config.toml
n_layer = 12
head_dim = 64
norm_place = "pre"
norm_eps = 1e-06
tie_embeddings = false
init = "normal"
init_std_down = 0.00299
beta1 = 0.95
lr_head = 0.00687
warmup_steps = 200
decay_shape = "linear"
final_lr_fraction = 0.1
Each number is 500 + 50 x the weight over its row's rms, rounded and kept within 0 to 999. Layers, rows and columns count from 0. Numbers have three digits each. The size before them is the row's rms in percent of the matrix's.

# layer 8 MLP up, 448x224, rms 0.0998, rows 90-295, columns 192-223
121:491446435468501419496543548479496441511488588466468497472446570577501546383532509466528490517521
098:547590472450525484441571496531485494551444555559473493535550459500492466495552591535466512465560
094:569488491411521530413528467511454452478542488511535492550535511477506510539469439558461508502560
111:575533532393534451524449515530561441458499445548461463475431429536504477531498536475502500542483
102:572473523482487422423614520575532537543536444452428519527503597487436488497452546529480544399483
103:483532487516494461494466498504528493453436477577464432606477474560508433441476611463499479455467
112:503493549517430463543540549477529418505429555606455503527548531497656411486391459517555475484506
095:509456508495512541449448541585503446539502514504547505469349500538461412469565489455462575500584
102:567531514447511421481416497501542410454468608521498477536593510459518520501517558502532447469578
104:491562467568447559470475412628465423542501473633458479422493507525489484509454505420545552452474
102:511461513416492511447463489543466565515534597433454498488565515507552475449572484473504524487590
084:529440542584484519455474541473567560454530509558451531476431478491538528562562564411544448490596
100:437430476480523484442493551509539529388573577495546583496526542563523564430570494509531530522542
102:503488508499562561515502533537497542568712522530417509511535591524494488488403451472443517437473
103:456499499488533503449465580510491505510504517511463443527579457552571504467428533565383410619475
092:452470540598485514521488515520587488497442569437555493468423447555481440540567525530462469489521
110:432491465610501478568543530528459487488553565508493537530523490629507512402532538481527505454456
082:497474552482557515396470555468477565452468557497480467498479485493545528438520559432529612521556
089:441472542505539527409497497463522499504583533476480552572421407538488562531566527546571551555466
103:469461522541494538560536540447563508514464476497467453505485538571527553500470550469524433474559
100:582455499425508483459501511535478479463578611421436601541451519532477551574507495554471485560452
096:499571537538447546515520511609459529560603513485544412556462472521502480422485550544553444596440
104:524448431537438505527580570538587515489521520604469555448428453504483530526481476397499545550454
105:436502491597520442455559388511482454461507463450460581525490623441480417541462584490457500440549
091:515507466455550427532421474513505405544475471457548468415490507589563469515451473469550493417516
102:539467410490466447514541447507515441457591548458449468507549465504606577424522551468514591545482
100:529573531538532519458471502461462520567462498495510523502413434503420458476587460511456556520529
090:541464465469531464508472547495510475581548510576601478518462460531565470548438558458460573475513
099:488484526503425441504486518492454425434566594506511534480518542532482599451431542483505494519407
081:475537554504521413473479536513565525476577492473509437554542501529471435492421379436491410553433
088:536537567481571484499546513465528484441512566567477483454531480402499557478525485422465565510507
114:489440556523526434425422545444497569539610527452467495492543519548378450504468547467571521499522
092:396452518520511479375455496454479508475472587481509439562463511477480435432531542356507542588562
091:530421509515501435484454474525511436574563461534468483532545461516528541509547554480608441491584
108:464472593562412415455527480444470457513475470571472456444505557535473526398538551527493498522616
086:388566580470547618552537565509491557596505495505562495453501425563492532437543488460562458457507
106:471518561492564490463456579461512482508509529499473572489503486435498515457577487482481464460534
086:577494518517572527542407574527523597525531506451515465482489499528575410444517499475486548514497
094:475510507532430465512442535487530555395474484463471448482489473637453472459563515559604584422466
095:538456481526540471549521451468524429548489580537503551530561351485546532510490557505447484518478
097:514584525539552447491506497562514494492508454468449445513494503541620464501449541472527579640530
092:477440514541426505327454531564493566469514536445470505486489604559513529400514514478481524528481
117:605525502616542445520548435512616410470480487512403525490536448533533489453486562483471442443455
095:436443572472478447434550536434554398467499548501430543501437489524553502610471428434499510471492
109:540380591493455426430525532445566404592430619474515473429613504388474456489498600454599468535480
082:423551452353477597524516486588399444442501493450505527617548504504469444457514448476371593497433
095:469530542496455483507539590443489460466497559430457524507449487523447495518487444436569538507436
102:459441476540480543502555528438547505515577467478403491468388547438484490472543524580498482506532
104:433466536472538558482464491577508511455431425503514470580537536587459450499487474480559464428465
104:497464476510472510492421549366534422508536476494461485509444465622507518560455522498365505466431
102:496492493513480491517473632523499533499544564526520544442538477478490523455519469503513506449469
094:557466516606439472421506545524507446450446523416516590399474446482531477511520454489497538473548
097:459483536507527500512479501597505459512553504487392444545557425516551502513491541523486468510465
104:522451498487446544443508537442558442473545487552407473509519567477446521545609562527456432451510
097:519409452539517475445496490513554466482450463538468485558538488485541434517569520431569454463529
091:497435484479568482474456505538450483599488564418557526541472488520541494523553431488491594417439
106:534595550503471507506443485559546494426476559548486405480563483577533475464543591464487431425475
094:546470478544458493502453493509537605447473481513496540448411501555451373410492512445459498580558
102:542493509528495507497456525523525504452482419465495456501493455486456576438541502507544487463501
106:451496427575621492450533449514456439573543456558376471501490441515604446499508595463535545577435
104:528451493366461538457481532444620457529592559523511492516518538551521472446502513432497484492423
090:479499467515553581513482518570515520440550536526458531354518407480540542330545529433555506476413
115:520504499547490548459451509560536534351565481505586500457620463463514497481552466524495480479434
091:468406629434515424498446521513474455416429536482520522514521517476502434464487511486492517532479
085:470491589507416381531524522483451610463479546512492530555497460528522559512556456476464394542496
098:515449568448558494531473534551638448569467479526437553540507498453645421447560487516540429458442
105:480437546526497532518493547573520504544515547494477482428505517569339440591494516492630491470539
091:509478465557515486465513504503495519536520484434471534463416435437474511403532516542493611439510
105:527441521446456476550535508554495449529595555464441505526417514492523540495547495431530548494445
118:482431553514559482483512424465529496482509508540511568438536485506493458487429505598475377484523
098:541548565533473425487466590466537470451652622457508496544523557595457527512454482449411539456429
104:491581557569477483533467469487528422486571556414530508481540489545462486539490457541444446555558
097:423432505563442467539521507423464417400544566505518583526483448423477432480490509447487507510517
107:447452452452536609517551446522493485479466619592537510501474582494593447416462500440496525551503
090:519585578493525542495536636520496488487484484514457513402475431498508410420522534531524521557548
109:561449555461476480506495486524494474471524449571476473506546479610453553419591449492541478398640
102:400381566525450459498510605475440484424427523475495589457413499510505599474491524474577625471537
103:474497452557560477528522413549487499550509446484456408521513503495547586539486429594468594525582
095:474495554488558473491500546590438431561458477525486555567493433467590472572422484475432539449501
102:448505543457567483467423489507498445536608575479536449560564473463465485542467522504513543495423
098:527528496432498538474371482584540450486499503442580559481441490462479501441411527509577447436550
102:455446520523513487481434539536591476438473565388522513476483557545516464522498520548503494476503
098:634576512422426467459526529554442525546543486569494562460444452503435551488512483524496632437533
094:407526562506401497472485485504464452410506541545454406509470547568424460551497577465459473423460
110:464568479425557516508458498429451517518611343457466422475565573461461463472488541514462517492519
104:505485525517485502440558492553580525523586593444444492517522523465400521423416533403485527579477
106:405483540489514480489551462457403509498509483453498502522473419450437448436516433534470473494490
099:533552491461480520477555504557462527435490556558463534481505474554486458511448557527642481559429
117:616463465474502494527405461674538459490592422471534444437533497449529511526506481602501543539518
093:522525555500460536508531550550443535613454497420443539553480436515492502493507525573489513460429
110:542439477591515453462514526587436454424465528544564452492527484491438446526543563496544559525504
088:586437549592543553480542551472376463466477556516464475480537512552487534467566569511557524509488
108:584583515463502483461512470469516452545557557506575647485461473547522522448517480535555504506455
107:506479538560463590524575549528409447457444531492466550462464501485401411525439483494531501495461
114:521541470493546494483449456483419495566533637445442464487479492518497493510434455533424506491465
099:521468532446501425531520514528478546562500478472470539478531493468509504534524417521497506505488
095:487559516447535503490432600534442454468530524494470474519477515474509448455514496505492486546517
104:531455540618482468526572544492464495523467507475488513438521448538500487447599605457491495350488
090:510491548462514546445479534459550434544487447467472571507509482574432475480618517456490571454576
102:503502395458484514581550540563463479530539567543449477495501469495463509432511494462569577426358
101:618540491567584430469447496573581492521566527517495530501480524507543457454505527515517463471507
091:452485550535433468411575576566466499549439580577499475491471467533525506404519481468483533498527
090:562521563564523462511437491506543505438539470529454576584509429534504524432456535427531505556379
113:502475464560452485479500543481373516405556494435459502413493602571580465499564464503531478535522
097:506526535499445371469506503500520555459559515569528513533516469477550441469501505516504553481454
100:499517484521439429435462485437505418456495494483558506426455458513594494455575434467483542520423
107:557534448573522468479639401604546471540399570493531449479471456504475397495454507489587514430444
097:531523407497507493495503561410618460521522517520458528516414510570553510538516434468456473622446
098:523523464520497481565538499572585480441491526562445565528532412453632489518571520529508467441503
097:506444443481570528452484545427439547455518543582468537515473542579442520448507571497477399416450
090:543499471434524496416476498569535387427512585622543496517476459504472505452517548435445489497489
100:506528465479422461519519513521455496609465477534467549459509520446491494505592534613487455545617
101:498485486511567555504502487450551518446444551514536558500540509512601445502454642534400414583456
096:534530535582498535445411572551464445405501557558565515516444452543489478497536458434479610472439
101:551498533513543465467470486495498570433557370597455444520398480492513530492478492497540523520446
094:441464509549430509535535587485520479453501579477500497464479528515507573512427514451475499463510
110:440514486542488387461459592541524441556489498425515412511455548478378528517565588476600443526460
108:426445470504471479542455486416493440449589551523531439541495469588524490499470512513522550545593
084:453484579465487352463459509508469578497498425471346536598503478466573530512445463576547525540450
105:494453533543539500454496513499544484492450542483531502449418449447514510492505607449474484487485
107:474421579571535421618548440514563453507536590457600512592589528551523482461455471504439550569566
105:547527555553531496537477398516552512562518477616495494514575435502458323573508500433420408394424
097:473590540521496428517538584506491492463485488527471522495650346549605549487551502543473479471542
106:533517566460438477580551434507507448519491543568477457563456495449493462482430636480407481532486
087:545529505525481558537518616620554487463458527495497482517534464597516494495498619477562527450456
099:492445555518449535552429542470479533562456477408453548485583512477514459416466471453634554522460
102:451543519477468508505557547507597525529542474529452478501516524508449566585557432493514407570414
107:518506485487500465411536495521461610501545594456507394499523554478534515531414538467521472543496
094:484527541516543532483486479535512431439483497480535561525460467428552438551562500517465409467436
101:576543577397458476496511488467550469475477510483474560432525491511489541415525432411557531575600
080:448459492501495421502464497516524568400467441460427563468464532512573516514505542460444417508456
096:528495509483555454492480496578494440477579553467563464451456530455508487444601442528420493462524
096:524522447527474519417510504570544438571447440522553493414460460444481432486494489439440541437432
100:456511581466486462450554471469416568556589541483440494431483450573568521458471464487461485476516
103:565508610510540440512577515421561564545464516581537436490497440560443469610555478485547562517450
107:522605440525552454487523470580539527474602570574509531522568486548607496513449533570489517517536
101:475453460497488506500519489517535566402518533360460508455469559606526469525545636457505519511475
102:546455478586592473486542421513536494517504523517371519482514464509514541457504506535558478467534
109:490477563493493550466531437471429420475533409465502548445467409508464489531429459417482421552480
100:522479464491558504527518452513518475483446551596476491562427549559569389465530536464586483504463
088:485448516562540437478490500442489501502564458511476479528569464518494580531465568504509518482542
101:502576497514487554466517452454432493443542399524600567480489461495524496430397541563644528496517
108:502453472554436422532502497491486507581468491469502497490505422601397417444470542514644451516547
112:483526471528415435558441471506510554474630506496530525542444461447484499525482521426526470543474
093:501440515498537501602596455528482455435521526516415486477482421534466479483472457511636551498464
105:583406513484510478474559514581569465455507471541509569499432561517523445492523531382601483513447
098:462493533464506471465430628529461527380471430489524535469506565517533580552491573524550472411495
093:504497453543448544570458498580539517507506547497507547463443510564551470477474545437470422456445
111:385480502507482513406428450536511489507475446630529533551594575464550502500479562466415462515459
104:580565538518507435521505507604532500484459509431506501454488505449562562523479465507447548621540
094:473478434506525461565519572565521383601553467507432399461463474520457555450542472582520400435549
102:441537485520552434445484455606545514459454542574527525452594521477484566478431623569463497511535
110:488459499458461416574521572522504516503515596424488478454509448570471578527585521452542460446421
104:479445478453564465472500568440561453474493578567484509470584521530505400559482549514545539450480
100:482608496520486462528501435538387461495555573447497510515434504543367496529504506563597587543472
104:502572429489461536515533510468496525451453565461508518446491457539475455432489495522493474476418
106:503511524499455571475553497558483532553614552436452557460561438462491504551496557496488611491399
103:418421561446538540534483494534425424490599513429446549445477488485542451447495470423395542484500
096:519372472493482539483409583517551554427509582521409501488458431455489473475466521520539556549587
113:463481498543528437608555582430495440516516494561540536464521418570512423480528504469474433547484
094:518451521604444550488592454457520516531548515474484473510429425515537411506542496395503411500417
108:437471527510442486484469645441494506594564406492443476416534440463411414592465494486539462562438
105:646604416510497509526456539503548466439488542590448523531487470544440503506499524507492497470506
100:467422428540492443432579548478446500542477467517451515547514448486534508567474583509497525415467
102:559545516479483437597506540480479566509490460442559524543558450561484436550533512492599498555571
097:455585459537526556498452513418479528574524424501414529499548454464504494366563508469523550584508
081:555519488473586614466474476498408568576520465486521505551461458449520397481477524528450539512422
099:519430496533407648482536449490501455571506520479496518489501492541531541412546530490478499511505
104:511476566498421445521504466466488454565506533563552516563549550464536491494518560506444495440391
087:524527527476487459534506547527488508466569507437519500438486519493517459512551537570558406449512
095:509533539546453431554455465593434453572564530584536514424439471537565495396440558563484491470536
098:508515483548483501467535514426508548417627548444441552521479467552538552485503500435581470421476
090:525536507485551443433391482479557421444468601627526457539486517537492457488487480625558513436516
100:499504570571484454442486544444497481490479584534450477509476541533628510442531500570459512642525
098:578488540530429503451381538579544565453514512551487517490392540592504451542532538458483472567563
098:449445474593577454489527470481514502428567498522332482487491483437483578440452491477548509550618
098:517533522573439468536523514515488502559445400465531493482502433509589569525475479557509486484583
092:522557563529422433561503520563445526599423391541462507441405498496474478486588567416448563470479
106:522442512539577498444458551530574455434518448550522415501494430542442511490508495542539489512486
103:529479451541541480479488480520502542487531569528450479548566503480527508370461528448460500455538
107:578361534564426484560513496548480502430569531465571527471481574516463484483437537522471478528553
098:476574604564499476436496482498525456501467563418510423551559463569430471469549401485491543507538
108:482456520490525494479512515472530530530503501480511494429601545543429535519486472494534439474511
104:492522597527428538534508532542504518486477470420465494555516532468496529471585450413525547485499
094:479615504382500484512476499572515444531545459526594495569623489500505404526493533445419540520481
108:520420418486580510480450512507507423594559463542481371523500543509470558536525521501474410424563
103:539494454506495457583510522558555422520505572494475437435502461459482403542517508444510492455488
102:484530533528506523479541480555442471486522515546454487471431425431560546427465448486469437562472
089:426435497399477498502450543479465468422473563514543557508445518478547405475555392492517458454502
092:551519565542520435601468498506480465459494495456639504532535485493549457518488465511574502406499
096:540559541493558461488528586447496508463413492499421562384510467461534473439457497507522461472533
105:417448528467538503535479537411525412491561518594450511419573489530498504434567560439427433468514
094:506462468539480565526512594518659497497476521412574553528382507569475556502449414433368575496459
083:523548570529546424448506412493487572406535453575385525501564431566551486483498574564598462543526
090:364543560507484509484484403506502545427563492440415522551490490527554590461485542560517531493541
094:519539480460502439453500531544474483514573546552434518491504528557486452482551473467497623623512
112:507517509546450570447532519542565460464514588525407540458433471456508511538489622470472436498532
094:507372442459570475530465528480370471500438535481522467436524522478545485541411526408463583487498
106:498486474469584519552468566506512478402470538554479525551504429463531545412541405537550450494457
091:521581558505506492555466559434483459410538502579510557494470479543510437502494479491555519489559
102:432456562434399521563516545504524429622543454539498500398426488515531429537440544503482503451468
099:554445569550502520576504547518484486461452449517602505426379447502497550503532532423388561481531
097:457539599470551507502498533547569478441550550563450495539535508519390502395500561558480571517440
107:529499428487481520500508528559482490433544469580531551523448548577346464551500576443478536451501
096:496530483507520532584475507450466519544481498473536419602570432443605520476479517482523512481499
107:533522478595436513475560534467575412455541557422419543492457438591532497543520473531499553465441
# layer 8 MLP down (transposed), 448x224, rms 0.0558, rows 90-294, columns 192-223
121:569590494518487482441496514401510468363471542510503525477565550552525564486385485466466526610529
092:516516447528461466416412523458420546497524482505480416561430431493473534515485600521459481445396
094:439536487536457521415533556555501546493375453543381479500474532509432519414493530445474507513491
115:478537497491521484537427557476537405566536500494524470467439513553560515532512541472439473549559
096:503331500610505502546452405538545484608423543480492511502532482453476496417487436523538524518537
106:491462531442483533489563450515516510406532540556559535567462469564456625466515413532472522515539
111:489542437547572499525531510574488521429489513496646545477534535592520571482470482448565406468551
102:512536409480535433446466473480505600535541584562543449555503484514543592491453461576569521462446
101:565457547446528515498448530498471521502500539440500503491433524523537580525505581532505494423588
102:571494404519517495503555445591498518562502531549534446467442434449514496536466586556378462404465
098:501602449560597440467590465516579490577448498437517504516535464562529531455499463560490495470451
086:479460402455410478484548550474510526469574551492467467537591500573499456466576485435581535491508
094:583434491570551507604470551465484464477373465464531458504488466539495480530541523519458471473535
102:517499496544586547544452470492453461521589525476525441528524404425444452479493520486515541493512
103:549389440417511507514569378468451477502541572488421590560450487458504480543629485483509526457509
097:473478479449575571424493529530494582488356416549548520588523532497474523531474496447504543500603
106:523506477480485515525526528565493485532495467593512485480423485470503414491515412359601538428540
072:476529505480399450499561566535494497491379505528430529493565507538516517571513476505450453526532
088:483481529494474487551444471526553498448419454375534462465520490479544487473528490517512540527569
101:563496484381550611548559501435525438440455425541548476471508493533517528534504506481588559496501
100:404571425547527471422497492494511536543542436490516444463529504501505474439592492450544469417466
087:488424360526449601448528461553524567463537545548508450435450508445547590482447498459567477542607
106:526530508439612460614500495450499541554469495417505514571526506496562469434500401484502481487556
104:539478458672500471481483495501506393556431583594514448493615476473436430533504536497446501516444
092:533503474503460515491458529653571466431451526537584417517522588566508497611500540505553412523551
112:446492464450590504543432531503468576494520467456575501474459445512498517443502451508519470512541
102:439529530505507437497570479547434500544550433493521452397520491401497477550590581436514503446525
091:467508467432532509496509494504472525513521577434454504502525484510464510421519521516497528516495
096:447520485490480428453527509492525541602506558527478464521506501509458545528484472484495431462568
086:482482480545486476438482476432532489389478615503531543456588454582586557410501538494509487478403
085:480445496556451518516456594525474475495471465492519465570514534589441498545443520502505496480432
120:466549459387457500522528457385494517416408411461433536505524541452597496483530468516469588538514
092:515466495507600423517519503457456340513473458582614440511579472490480471513428499583592539527471
096:508470524535434434483428466530536596563429539460574458505599520569574480462589420534421524421516
102:566505463393522551416458482563564441478515457530405448399544487515489495484589536475514512477481
086:572419356489480539450441480447521422548488509503501499496478491483503479417344575521463614599589
103:639460481478452493533533495498509512470372553393464471569451456641494514548401573455510478555485
086:521481354504444498444503400487501515482520548462518504443584455586458478555559518567483482563484
094:417500552459587524449573478540440505547508496541428558494531564340459579552502515476474504484543
088:456530574472483591453486517609534577476497606448482473454512551601463557501474435586534469496432
100:495514433591495511516515486544523433407540414547522523401592539476511524496455574504409501527413
082:527529546436499500538451533453429551512469480552530555401444392535402497475516397356572434498589
106:376504470546499468509561431550547580532417471543480519499509433462470454520441509531423546525521
097:420543548481507531428464439612547483533504501548513524434504579436493515470501535521467496557534
109:483535554473533435481452455487500504517454488456564412446542433574466532534507447480443536468476
089:533456422541517401622546579539496582537505474463456463454497445400563533450496577522571467494483
094:409564456440444473456461484611494565522465479475416474514589534475511514481543492502472514405516
101:604487477538487489405523423552426518535560556517448492458508462481400579544515384497471509551520
103:562501448527519397501481521462450445492476559439451472531505611550496516514556497563455570483592
099:566465476480441525525453474463544528486479440460538564484434544493503489478535507482564544517585
100:563550413478473529469472459455530436534437450524528459545462437522425573516547574424525509532493
090:493488496479430530473513548500541524457515466541473530474498601569544536524485530573525468552506
094:520516559496506519575510517516462479453472525501518524485420492470533540531599452563449563466471
104:490497498576509516552500551351419464520408527514517537505391511534507377469453479447591515405498
098:453488528520375526499471471573497546511497533542415451501522512519422549456516535554543507513550
088:567524384541450505505404470506547450578532533569448432467607588596508504560518526425501491530544
104:506497470427534514549521535496381505471503497510503507406509476392479469519532419514353611555501
100:554489497565481525414542477490561405481578519517468495460518481554535519433477461518521503397387
102:521417445477567494537469549481500557420471475449537510498507482518532490482565494513494524577462
102:444523464518463549429537503503494454450478514486476515487577483454375553421527504501406536469580
109:502500488534531580471471434366508473564465426487452585463418494476506477508495560576581540515499
093:480531472408621474504477418553479533544483465438553568522492548498488490535434468516564452491552
097:465498495479453525495534496457464497581444563473450568548532467501562621546461458491544401504485
088:553566445557474573461539450560467499566549469517431537466511504495572456529459510461464514506522
079:515429456633517509518493487534549472487525521486494481506549386455457388474455570512536582500567
093:517477436496500547476519456496469534505466426381475436464450547549475485485559443468491521467493
098:464446458561521413479458546487462524477405585471465505532467553445528523528488476466541518465478
095:494387482469449545433492436524527481414524597601559511422542478505539551487472428558535568505413
115:415559548519580438493456445560498552482450421487467514473529467411483467493533442479420492430477
109:433325457515516428555482504506471459531471512398446514499521516534547503445486527364546500594611
092:433504496537493495529532554531509550458504525399478463470604460594553510536597543509515418448468
096:479603402500515603530512541424442615546527535424422587449497557507560481530488515494506411449517
099:388459473521595497357504464477596556544440459422495419439529460515475425569472530529458553607393
108:468521474502461371408511491497430393566501466471441444546534517498523575479519548511487578480466
089:482507498473481497490505398407566558449459501513530447522527474512532539535494489550556462525501
109:482505501440485433484535570540402515442519512430578581459494463510479515553431575499488567560433
100:639442523596480551502522494537477511499562465491455476552597516462486429441538521433495496559498
108:517521571493546475420477480517537430471498431468594404518512536538441530451576567461535505456404
102:542444432502559493458430444492512515543504451623415549360527387575498349505506502494530514514534
107:488440521441436465462469480483548360461421432458412548568541513471537401535600446502544572519536
093:526450507533466496577580496488537527561456505518488410582482559505542545555583490499392514507409
096:574561448475491445484495512448538488474538395447504575495482492455486458542476607437432523550550
104:519461539498408607516654454488502520508523529568545451495556500445550499444482442506479517514570
095:545360530460552540494513527498511423522534537496472578505477488492514427423504539563446498563446
113:518570527526537514456552487603593521513497448527536507462539470478476498495304529441390592519436
098:504511513448541522401495492449483543449463525469554446501474487508523503535491513561460425606512
104:480579501432493534545529498488489473493621548571471508515557486447475593497557512482504626569473
092:530520492449454495524482522473577368490492446553456496491580583464465494474471421558394551421558
101:498556484556443531413451441565481492419451463523469465453535406500520573544444555415507476506366
090:464505495504528544497452413536562430399599584526486483509470553493462510439411549509559465627402
103:458485504487456499447397462495551586592427501454505528500406520595516438414477505476532482534471
094:483484553555445491529467511460513452389572496528532488481484457545475468539560507509479491440510
106:445437449559510511556454541315499564480480510504465386440467469499484501567563554489515555480551
105:475442536481547541519501459556534528545531505469478440464543447504559537363452510383550418499568
114:587550498466403496496440571376554429406543452498529527543528531515561551570521536528569617469521
096:448556453447510417565480477382512437520452483525497488611525423499536531466534510516475501543550
099:416523446506516546464467426499542500513523481479529564542447513538467493520516490460500554582515
100:538526504481416430498457575419538415591476522518545559520515517532532471536515548492482499497427
090:458596493481598501558529544579433481462541554532567473510467536418509573547383488540520445518485
110:506483413531487470475583442508575539445489516510507572512472461497516393516525466420506525489466
097:466418447465507511571489521470499560556637467440474547385439489567454538457487421488489500546453
093:505477473462562445428469385550482489461458465360542474490509482530450541568474476545485531504442
090:507502369485514491556599566534555527400507529396565449453483498502473458501461460543536652576560
121:556439551563513643472429426561506474432449537476501471442410391541570521469526534485495414429446
092:513436436512568541516541496461461474487553491453541499488566515559493518514442502535522522490525
093:499497517648568491492594522555444562474527549520477420558570544542556450443455553454451452443454
105:439630461422510460391523506446531530546526551569457495474502468493499433555554438502606535485564
099:484490379493555347469556420472529519504549484492474494462525479463468471562451627546426525395460
097:406511482540519501448511513536421404529488459468545506513487521540505491490541488407471479484589
091:541532510484427521514598501522584457538502466534560568522483563532509457472472488479522537470567
092:394567511521469493517555488492477559502476469459523550510558476548511431581502469562508462490459
096:509511488553535577460470508511561532571505463567469491520468473446432463455463612468512509490425
097:468495488586506498508485492469515447582626462553545536501463481484455511443553463512566550496594
100:399495531495468489529570422481490536557597507418537507419541499543519494440507469514513466561483
103:515609494502555479426516481633450453470486410456472509532450550570505428450532432491482464516532
102:583476486512442566489444495483594428458445577526496543563482407490457474583523552493552472450522
112:475549544570433460468518521586459408494492513529503519512541591534485585498499459552476374583555
107:610468447529523474457455463383482454447550522529494461513527465453435541460450432437470455500475
089:447423446512461581553520544478565550409520503468528471382434450560494498477542596530545591558555
109:526439481519440488500607431507484456424482537528457445496467479434486529503435488562481519499506
108:491502572600515453565527393520563398495463471488446518420448545497496469553523534395522485499582
101:599327464527415589387503505479447509415514453519455453498513534489539566383534492460596477542465
096:470484504406501509528535442376494533518480428536455530446525516454587415559510483526475460472514
107:501516572521466422408465522629529561523531514551429406410628413548488593552543490566406431465530
083:449490495548498495424479462432434511466564458472548468468557470499499521522458521458409547586478
101:513501514609523474574561456454489530439428513547406489573569527549437510468542520431597507448516
104:508519478439594471432470500459387552526480416492538441505508541456507500484491466519445511560499
104:471564497364446451467567512491457390550547454513539448448482522511473510525490435567496450605506
087:460435415448591529535504454446595461534476506479390517503487534518589522495527459494422580519495
099:437459509399495544416412484513483539528505488588441505572474540519546487519395574609412521489423
084:483452515562486442583518558591469557518518519481486496528531454443514498467501521547533583493515
097:467470603671480624549521555397532556523494487511411463511567517589537542508459527465460561562525
099:460452446564554477536533486408527566441552510385493467462575507477506515529532520471419528492452
106:357462516428522569518473456573556463477528498481407480548520479438555582517578486501473585522574
107:445485488551496504482514409542468515457511548521442537540472534454490516470474530524449464547580
110:508531475532570532477534523484469547507505505403432553566433545582503484559599453497572470509464
103:537525502509476531536475581403460527463503485583541455512506525490501527521531528533579467440552
093:535529465463479433544426483425453507565603465536553488412451440506482497466431550564502494507548
107:432401490604550449534522425520447507478490469487551473552466521492437496536466547523465479507547
098:456498485461458554518464496532460428487530563435456553438546633454488545558455536487423505504564
090:509527525502527588414497491612517502419438525562521492480482505485556424497481383466594533605471
101:487522613528499395548560501512535544501458529497474457435579461435541503538527448494480459395512
104:532492479551505478551459471581471519512420549464557493633456530519516543469437461431448539465475
127:511534494416563452469505500569538509483570541541520444451540413586481508456449486522542480441468
092:462441469589451541418511413478560520456645548536454535466527465510485409480519528516478473509504
100:485496519504530547435564427476497484519432519530442526471567446502556471580564466562478404490439
096:452564439550493523588528430455443418618542535499494471565476541381481475460520527523506551490424
093:475491486515493550454511503475579448565560530542478486494535421432502463498584430553451606464513
112:536524542443618449569419530519510517481551502435436572549522503522532559539508508471474548490526
108:488521439497501465479520577487487496482467501535510503554454529472538480442448534517472448586432
090:593456401451528583447541447445533496501462542449520509489556529576444466499524506544555581545507
104:576463524432514469529518569555442438526471559537478626628457425586479510511549493479542526488525
116:479441522632557464531471500537498541555435467598507571442464517366436500494454508534519451570536
101:503558483387484542503491496494504488526556447528461507507514412454562447418535384502517507425433
098:535541441492551532488580513447519513554466438490457524477541538486553529486494386424554499480556
098:560541508424488517534561419498499509516503479537512533578506454436457469564504410625521546577547
100:523511451468490425522418547464497491430541417543549466524500463490479475555538446473543581585575
096:605498536469473502522506534384484522533471463560492422453499639485411510492475513607481472532604
098:510562510443405445632499534496483599475468432514591527490633622476511577465479467558521457476464
110:538515459526544485522454426447562504527521384513450531550525552475544414441455509376581630401489
087:458545483475409444508511529502489507538402538497549536460503539460469518562556497552491608508532
106:525508567497544535463587457360503407469442543525435439565551533501440560477525554519482490587537
110:501399540489490499431614444514584499451348468523508491475465419460470434564441497491571504518525
103:523583567428542589476369537546529493528520543453532574522509533465481523610510479611489443552503
101:556527411543474505542521492483513523468481590532485505491546456466431549502515461523506474587499
097:570522566583512486529531456497580575471403466436575501478491555469475542596444618471527453430457
097:440462452528411454604563569506577481483518526427464541411521533430494616481572533478471522488559
100:508432553499552415469434508447539435498622496498484484501444482516509484465501510498454528509445
095:507380541483476514478518510497450448400464444472466571451418524519517410470569527459510424462524
084:650471550511457497530441495598564549534384543532480480522481477526504517507427454487464653602507
094:530515558487526542455518510540520593488453565529512499456482490522570510515577525598561558568466
118:573536437551582483572412421539511588526536506520472490493487588544443582488455517444481447492465
086:417478531446511462459577446464569516468522509539485465380490578504550528491558521500481536533463
104:472462497504486508532465445502521415446537466574566494487562514520471499440495448466569528479450
106:521556489473481532461490433513522449506521466389429536527403504537538552488523485589500536468495
104:477530522518475477444618487431447536460476501555615467523544504447545487501530502538512515435417
099:494527471405465548418480487499506589511482481483492523499472597485457417402498410481538560522516
086:523548492555557465460428448519568523477572464384430531552565543559518461492505455544512425592569
097:415538586565526474462513502493464585618643469494494552572473471475502437540487460472494487506497
111:496496532378478606577536545512547573513529492536498535532528488482434551502510521524512477510563
102:549472509516514457550481419389501523548549471526456505545416448526472456498469531489633430443530
091:542489478606536537516488511428442462541484531493533576547408439491408537574454518472480521477504
097:423536546499549535502510482420529531567572488412486522556452493510549462529595569529508510502525
097:538499496458534464455524435505542615546535467549505496444487494563497543514373515514521454530419
090:600524569510556453449515417478451459472534464518568512362405553471513472448436452492552491521484
103:538500502510399539444527493616441515581555477419544513531560487423493518513458501451575488448415
101:558502441515513545540508465558435531530474515481540590419499397496448543533483485487487541514549
103:472517535487518459554481470521546525597515497507442482390524466532506508558517586616533484458454
086:730447432587516471488486543532584502472492574558527479466609467509428430414426565556538508521526
094:435547516539491523430422499492558490567490490443538421424480480537565492449515541659454478564559
099:515595565461458515507473471504484456464579471543504491560520507492477485568573586531512398586504
096:554494515431528553427560483452501526474379499528554534455353452457544493563469505448506467512463
088:578440496529528511381556483473496506457538463486514530419540476457522488522544486507574554532524
091:525506465503506586557549530493500516532489615477528459419503549549538504607511482508541531585389
094:551549512467446512447566592435529524461426495475452476500503522508519505550498493433486546434430
092:473467531519483544446489527588547462406406551486501490526533492586526518508493456524523437528528
118:457497537522467506455501490532437475495473541395466428507457515572455504474509498580514509493547
089:498518463595540492489366430533577481477560531495530521533442500517459518518641493510503533481499
103:494541457514502488425587466454498442509520581445501520552621507485500520409493559552466509473554
095:469521442477433439464393440531435572541584541509462523547497497550496507507506479610536559473536
108:517458570554510548502443465516599473481435535508561491532489577564423523506497584534445417458503
093:482515529499540495486450432440615578497543504498470534499528473528501578459510548440489422441649
095:563458444496562479399541488618453468446535556439535529459512533443504582494485494484496523496529
111:604471506520407546523517523553508527453545520567508491472522387529510444474475498533456549400462
096:564611463590539526514488430602533346418441546536480546479372553569443531575527485543502462568414